Part of a small language model's weights.
Architecture: rotary positions, normalized queries and keys.
Each number is 500 + 50 x the weight over the matrix's rms, rounded and kept within 0 to 999. Layers, rows and columns count from 0. Numbers have three digits each.

# up: layer 10 MLP up, 768x192, rms 0.123, rows 457-503, columns 128-191
# down: layer 10 MLP down (transposed), 768x192, rms 0.11, rows 457-502, columns 128-191
up457:592420476469457531449422444582449470592526472497620419482527485473530511499518430597501501511437616519568548507555505529551487439452442452554390409513468559581451593433559506442435449504498478
down457:556430507591481495468417482438478502492470468452476500497512518482423538469522492524526398469493455491501498520553515621487526491495491466459449535528575655510490472513489432469566534523487506
up458:485534575500511536523486438543546523530408497350508585576469479440530474373488478538529403485471436501506542484490502638473436424559389518458481473466501529522554505499601553468427442590555572
down458:571502537529453516511461452480513520426441434550435521501516579515427521503416511426617452478512529504436569441528464527513502564506484445554411518555479586448513486535498432483489462412433537
up459:528537479462471508490565483497473477505487478472502416460572510489525501533465488525576482577515526458551578631478498505446453542488538567481410513495636497528519514458490513496493476501568458
down459:473480560516544514576520597432590475373487568494430500441523460535642597585473508579489450553538565457510445504472466587465555484429490564564508510459527498566500533461511523515435529465459473
up460:547489537477530531492555393578399500530526452507440544475557543507514554344549445517560482467480543528524547589568552609518500417443542513475449466529475513530465500505516469507523452471583430
down460:432533532544474557506378424510611494476598486593502500431384589447477513454494544469550422537512473463477460596411563589471521503555467492504517473501608434577527484446409452406579520469503526
up461:492538464461450499532544521464512518534552438476477502511558476473561539425532472522474507497500489478544523519437553520570422508508473528486518492525519480520465474421615507489540453510588535
down461:486540485464471452506512567443537506505506552457502615509460512517639523518484502485582491512484406515448471465539445444432533578429481478516510544496460580408505626438475499486525564406496505
up462:446502548489479429491488471510339543493527418448485525550459559595503501509495424521494503568406517547555506454516589499437433509486513504498447432417554470500545572489462523594471542505503495
down462:438562543488478521484563516475509447454474519492438462452544503493406497487476486537418538490562515482524576482493496481481469483485553494528458528483515546533544512459405597468524540447481559
up463:569487587491467442422517457511485447542505361523569549483588432517542416450491530525544414497498457571438456454499481549548626425464374436503485535527517507549504521546446561545517395519631543
down463:444471483595513493608525510458576502443512523484440492552495443527402584517499555523541586464478456494484538483561493503437461512430535439468524561558445564529618504487530621499513561539477497
up464:459498545467419493444518424542494432525518570615494468532495578497488485516459399482553469496616557466565631446553529544565464464505468485521469482541583514498519557459490560460465428538516465
down464:480573489580432524481461461446551470489508470504423518514405481473533478454531504473493644487533552538471496542438571481447470474535522447515461488532456575502488414493476546488493558457436536
up465:502564629451538543499502444505403498454446461475506501447495528457588529427563453509561513536508570527494531575495540516449422576506520490526606556481508481464506520560519625495618468498463625
down465:460473536587494522389444510548527518528422501507460502471463458441410430494511563505514513508535467410523415531407529528533525535547529428530501500417529572563501511472480468553537414418538418
up466:535460606570479512499510468527508525522624529548549451511550558483511480440513480508570542614498458508579570438473476564467541538562481551442459506464438568521496571469412526466587467422551442
down466:510595536476495461540493491516516486446525480446544558507447516502492577472532422476430521513519502568433543521529522469579408547472385453564493489585485476523534508487563503579427484542506545
up467:463603522454530487525476491491469449481500533552532496537566510463516478490505496537596520628592522571477555565511518516544508484503507454546457494418494539502506565505582530512510528559469547
down467:414490436507506534483508516464443570542442427441479474567523506528471583483433529500542439477489503447526414468520570481510452466539482513412446523549534468499523475469521435401523476424547439
up468:474550559495505462417663424497481375434505542503475490485537479469506541535604512475564454459528479514536529503480501585569485535535444389453486487572557532501376515499529565470518488550500491
down468:462450533393491526477453582481525512439541487540519523595456477505541505505417567544504484506475470481458487470507537469474458526551555512585493488443552526505509497593545437515487379474472456
up469:490618607491477531508487499541479454583492425410565535548464483444540553479524387414621504489556521553425475485500442472486432401578415531626527514443517464491415524568476508575468450418468542
down469:490415429550529452535577533540558505545427451590410511457557457548550467472611463483462505487459471477515372359549377587418595530424510488348504484538515468530493517479437584529468544555553468
up470:424564529434401456400600391621532528519568526375516457513459565474480599558546371445632390474398463519499596468513441512414533525633543485521398530476435516608523477497510511420456476507517624
down470:431488552396356494485481519649448491516574558519478439442567568575475517584503541564568526545404611559487482486502435444409484442469490528561459545585468483587573401454578488508429545431444504
up471:576591461501480445512456461475396511441575464535549494506506534567512513481473498515587506574543536475503556513483447499436540611492445438557547472492488442514631482517494491517498559444510534
down471:484500544537541500444478607558479439519464514433469505526541470505505472486527511443546439503560504516467527445557516522575554502514451522521524518478507509597459567576425533525541421486461412
up472:440460579484577600478467505486436523500594488508536455518481512501576482545551507527496540570494539546552555482520464512560466504474461536461547514502435449501523582514527546460537482520437502
down472:484491462562554521411549504474465568526437510488480438482496481429571466416474506492467446505506540498550563458422486418486525529453538502500568480534476538539551451439500426557515520426554530
up473:491541481493453486406548456488459517389487490413502552512487527474479465432476532537473462540504517500579608552451512575348440507484608499503509548549474545519556475488443545518505480536424493
down473:511506542461521475578492533588490441441515510531483479518402534486482515549503587484490523517502540455440456500513473447555607528486489516518539499459434485469423536575535486477446575451576544
up474:457606447466542488516487479449499437557545548533633492549479616529640501523523527498508497540548542463472481559603487426470535523546430505492423527547478556517520514482563489541466440488514421
down474:493495569538458432568533476547579520507422568453509496495437440482444572483532460460536470543523412430431462503491480517512542518453473481466523543480502509543529575432485517509493536494465518
up475:534446485425542473485416514501471460530599492476484456517437512522545523527546568448481503462395483585466463483461540526564570502459450496545406498492523475523592482514483555469504460579577552
down475:445499521569444405518523609584536516467508504542579477413484525530451519496444489521531495448561422505482511493512481529507442493557582427438502510500489528446444577551522400545450537484470423
up476:613462457494475540488509475537395494504523393519499421454496485472554517438530455449622512556458553427520517453460581560527470485528476441481489431478539509477528446481534611505421530456508530
down476:501520448508461518549584491499610498491505505490513463563475425525500469499515450492437478447509448564545524512470438550470531524479495584403571602437402467537492507532637421483455498515480533
up477:454502443562461462474419455531454412594482468475538455529554580569475569478528519588486522457527517399500560482566437506403527489455428523546437426577440397561526481460521500509600472495527603
down477:514478367509400496474476501370557465558503585515499447378524436519434511469454484533531428440603539447462611655548458467505501533436572498587467501477523473497562453586387383516478512518477501
up478:406472545420479463493453499498520496522484488362444481467470500577525525421557489502523455500569485473501515485479519516512395452507554499558415570475444507544532410505483595431439551496455456
down478:467532414595551552447509412562609486542523493514453535481560551411531479502454549536477431489511489561449493483483499442524516566493529455456440506519452532496452515537503447524575572426558454
up479:599488643559528541440505484516484436583440503465531461441572567481502524494512490429543441449528465533451591540564480620509452496507491533450384495436558521509557496560503457475549504485593516
down479:531544416462533530440373501529529489456450573480515508516444388510461509380563544510534477560549565510450475414489445535495563574485554479487599543556508480552527397511407460576491451514446521
up480:513545456482537591458549456615386542573506481512504478511542518460491483484433466505451462467541539519456506595581603369487458488423500556556450500462501515502481453446538453475484497514571407
down480:565450516463462484555466500533477500462544479486463552551499457487501462545514520553510501470441439497517440443571497476427506541516499460549513524517493556272510555482568530502475487551500613
up481:537522515463491591457497553593482496529560507457490472604464551509537498505513489406515444491438442563548509515634562585364343491511479445503446519412599466524480570459656499452478524542624493
down481:553488488410530529505484523486514447524467506522575510494496466546509490552518525449466459517451422504486514474467583527436468562489557444547481469455488497455473508464549444483488465434584550
up482:511487536500532534519567460508577411484477515447501448503504510433431577554535425473510448510457498513507450545431540536476550433484540412552486469524561368520496526503549521503494437548485490
down482:503458510403433532502433527435439498472555446523462560516505563500509483450504425463502500507545521507466606585567569465581538475431474547501499486536543571524524487550503488475520509511569430
up483:422598483460535498366555476526428487486489416521468489445551430527441437492550493509449383509397544517498564503503551517573482516447394476537510433471425486552536482436490535469507417492556399
down483:625522507539486486581470472404602585573537538505481573430457501512606560552450410441515537515561368569451538495528514457500432458466555438572505475452468460481469530632525437554440549522474545
up484:477496479457509508519518513523486416516503383415497489546514507507553551392646510528586427552432438513601514602558502480403529499537474483446507517451525582493510531458530572558455486537495532
down484:482445548483509524487413491495546519530522548630474415484506525547461445554378544574456574434547513476502459536526537550493478491552487507651562562525411506568501476494495548550491478509598563
up485:524441576526529512495501563513475556481477530497438475551489587539505453473484497446571479600540462564437493585497538448530504580539446522519384483528470532541421513537547525475506516487551490
down485:618582492487572449578458481562528461530493488460471490513484429547559538515513425514513494485573459473480508468525569533574517571521464408466542504496523445513580483491502441519557433480490539
up486:518563518480450428496507510621477547494579510492530469537550552464522443452559534412461470502497453505490494458498519437521431490547457533516433495407452489489474534534518532469478457437510574
down486:539460477517419516614451419485491436439439474533480509482511454425495448505433385552428421543547507421580426418507444460453527436460422524525591451526557531496522450453483569497491464510547552
up487:547528582504504503424535485597473534451534493451440485492573465559479512443528438429487458492525467561567533522536514460452452412464535440507473518478534442456502557470518512523526420500493527
down487:431495543509440525472438494460519479476589521503484502488541554423464459480462608478558490543483553455618531467513461482476514520512520448482496497532437516440496455528516444447525481451474403
up488:530578547557554506491554584569533445571551537497497439620554511471527438463464448488516476528571460519490514558553490503459459496504428551574469492577511548527456496515515538435474522498546408
down488:550444526577528553445471434500469492464502582479470540444484452506558487501460508425510509518539524504502452441435509476539534522497548401442511465435452472542449510492535548502565486539502514
up489:522545507603493468496603495552412475417597493566439487504599479640529616515631482513479501467504507496542503560484459544416470463442486449479419492449500474542511605488615555538513509500500456
down489:482406519602502536512538534454460404426483510432526498515641491460509473510480427443487510542478442458519580492467542486483572588484448576401548401563528383554549450476494482523582587520478378
up490:497541458572479472562495475547510424600487579446529480545435577452502476523522461507523427472482540502432479506469404479502566530528502545504462467469524511672500510532587496519383439542569529
down490:553618474483459476489513516467468500532550574559656427430596410574545456436621590554448464554455626493495591467520460473521531516607523558493432444537587519453447488422417485401491514513488534
up491:624522569494452423462426467470401543475417425518584485514459492458527553502511492598479490528507559566506496528520535501487456472537538449487479536525549532506485506553597529611489475498560514
down491:421485552525522476439523510495480524472463579423494479566496519505449476462424456443415534531472427496486522525532488507459539456489501522490550521450509521476460509540515473408497401459492449
up492:475530591539548560434440418452521351585455489494482517583575454429565419430607468416487472480557444472431630601475517595503426538557506476515415575522504476503353482448507534421459454501557513
down492:581550543511540570514559452463439523491455516503471512538491516496464473468446546530538591473498455421469441482504567493442448574488512536475444550504500507537454555559506448529468384532506467
up493:622460580435551504460461324568510423574507469409449454572468466484504519427436465496527505454450444478446439491485467567470513498561421449629483434548486506548459477456500554563470401529484452
down493:535489497480451561523499514446460453442483460531546491492458510507509451495429545428467551518479531448516548499514586496473422496541428482491544525511521527448470477591507454509456428554435469
up494:585546473508439518458463479639437429550489441411530554451491545543521488458447554499564553603432486477501548482531564553483421487485591487541462424538465537495478525550537463656518381437552446
down494:573507525477487418513533540509525565494541523527492462430513551555585476511536514510434488468611472432562455576598564471469525506534524526527407466569455474539547496506501595472487479570505530
up495:546499564391515488426531553558537553483513526504514478484584475500523489551494389440497519447478581554486466540532482466500438422463509515519503584458522522480531610559593549482432473576488542
down495:450420516550529518564449534511474473480496560546582524487560642563433494533464553590377518541546547513539367525522447588452448509505568427505445394506543527561536478528507391537502398401521480
up496:584400484458441537468486440453475438549493500462545439439589442517600572466466417516515387532504497542420584562613581573497396373602500413502503547454515515491492598483517544483498505579649460
down496:522495477472498530598607408413476469394495505455497589506473469502573506514320520590505373504543541482461550534576581529471402556605426466426557565587477422568504534505601399497399495553569409
up497:514548550484461526416518528503541465478594396455576507476550486420596527452486438392540451570458502489486456608436529521450513521527417518474444531477537581626423585506544561495547489490462460
down497:489487432586535483439522518462464465501441481543542499449540482506576431468503495520536495506498540522468495456529424551502496481511486479481477424505484499641498516548515484458517553532485493
up498:470477612552505427508447533447520376521501500422509500481502519558575557410527441474524531548477522600460454435560507576516531429565385546547373467468533529520399472479548554602462461549507489
down498:518436438535495539451557479544458529550531587452458459471579495546448552556442449532497475387376466454470433448492513454543539570392484479527483512491413524492498540488431495507529551517497508
up499:501433576520422486556534565457506467461481471463519519469507506506545538496542500532520565536486540489495542531639526404442333482542402572564482470584520477552522473464468530541437468512554477
down499:538425432530455548561439467513438449505473540560506512458548519516519521564553507538413456546572530553458497396474424479565527564470504398542492527480505452476606462535303508532536581465539459
up500:491495538465453493531525473498471525423432410528541469474509418467561498495532465454507478543494508499467511535549488504493542434513479472554497521507564431532535478502534534537440536519444549
down500:437495569507530471527480495514485486511467499388529525571468532545395432525455481513532511444559558487490550487511485534459452511453469485456545541512462561594501512485448428467518457505505519
up501:502543566510502476396486452493464405459529464549599434503484477379632404446523494507503492505495490508502500526427500486449552419535538444427493527461457519497517596499556568496446434479430542
down501:454480455491578469464504553522468467431407598497488557499457509486521513460494489524495507497390493511448444467564517567493543475515484572422567460510498525551429570497500453523478497483488485
up502:434556506515548537483498463460436586566438522494481559547492519498560473456519425527519482473470549441559445512504432522450502540532516475521522532387443519543471511614517574501499472556630492
down502:503533459477390469488516509517468496566517487482477375519471497513512509522516486590609530456474497519512478423585474516537451425419499581452426465557527515430413476431525475452545532477459525
up503:550500555541514443522482610553426528521463517513409576617473527578581487384509397456496453460497442544515553580639509466495372481533602516498462463478372518519515513515578519605456446457574455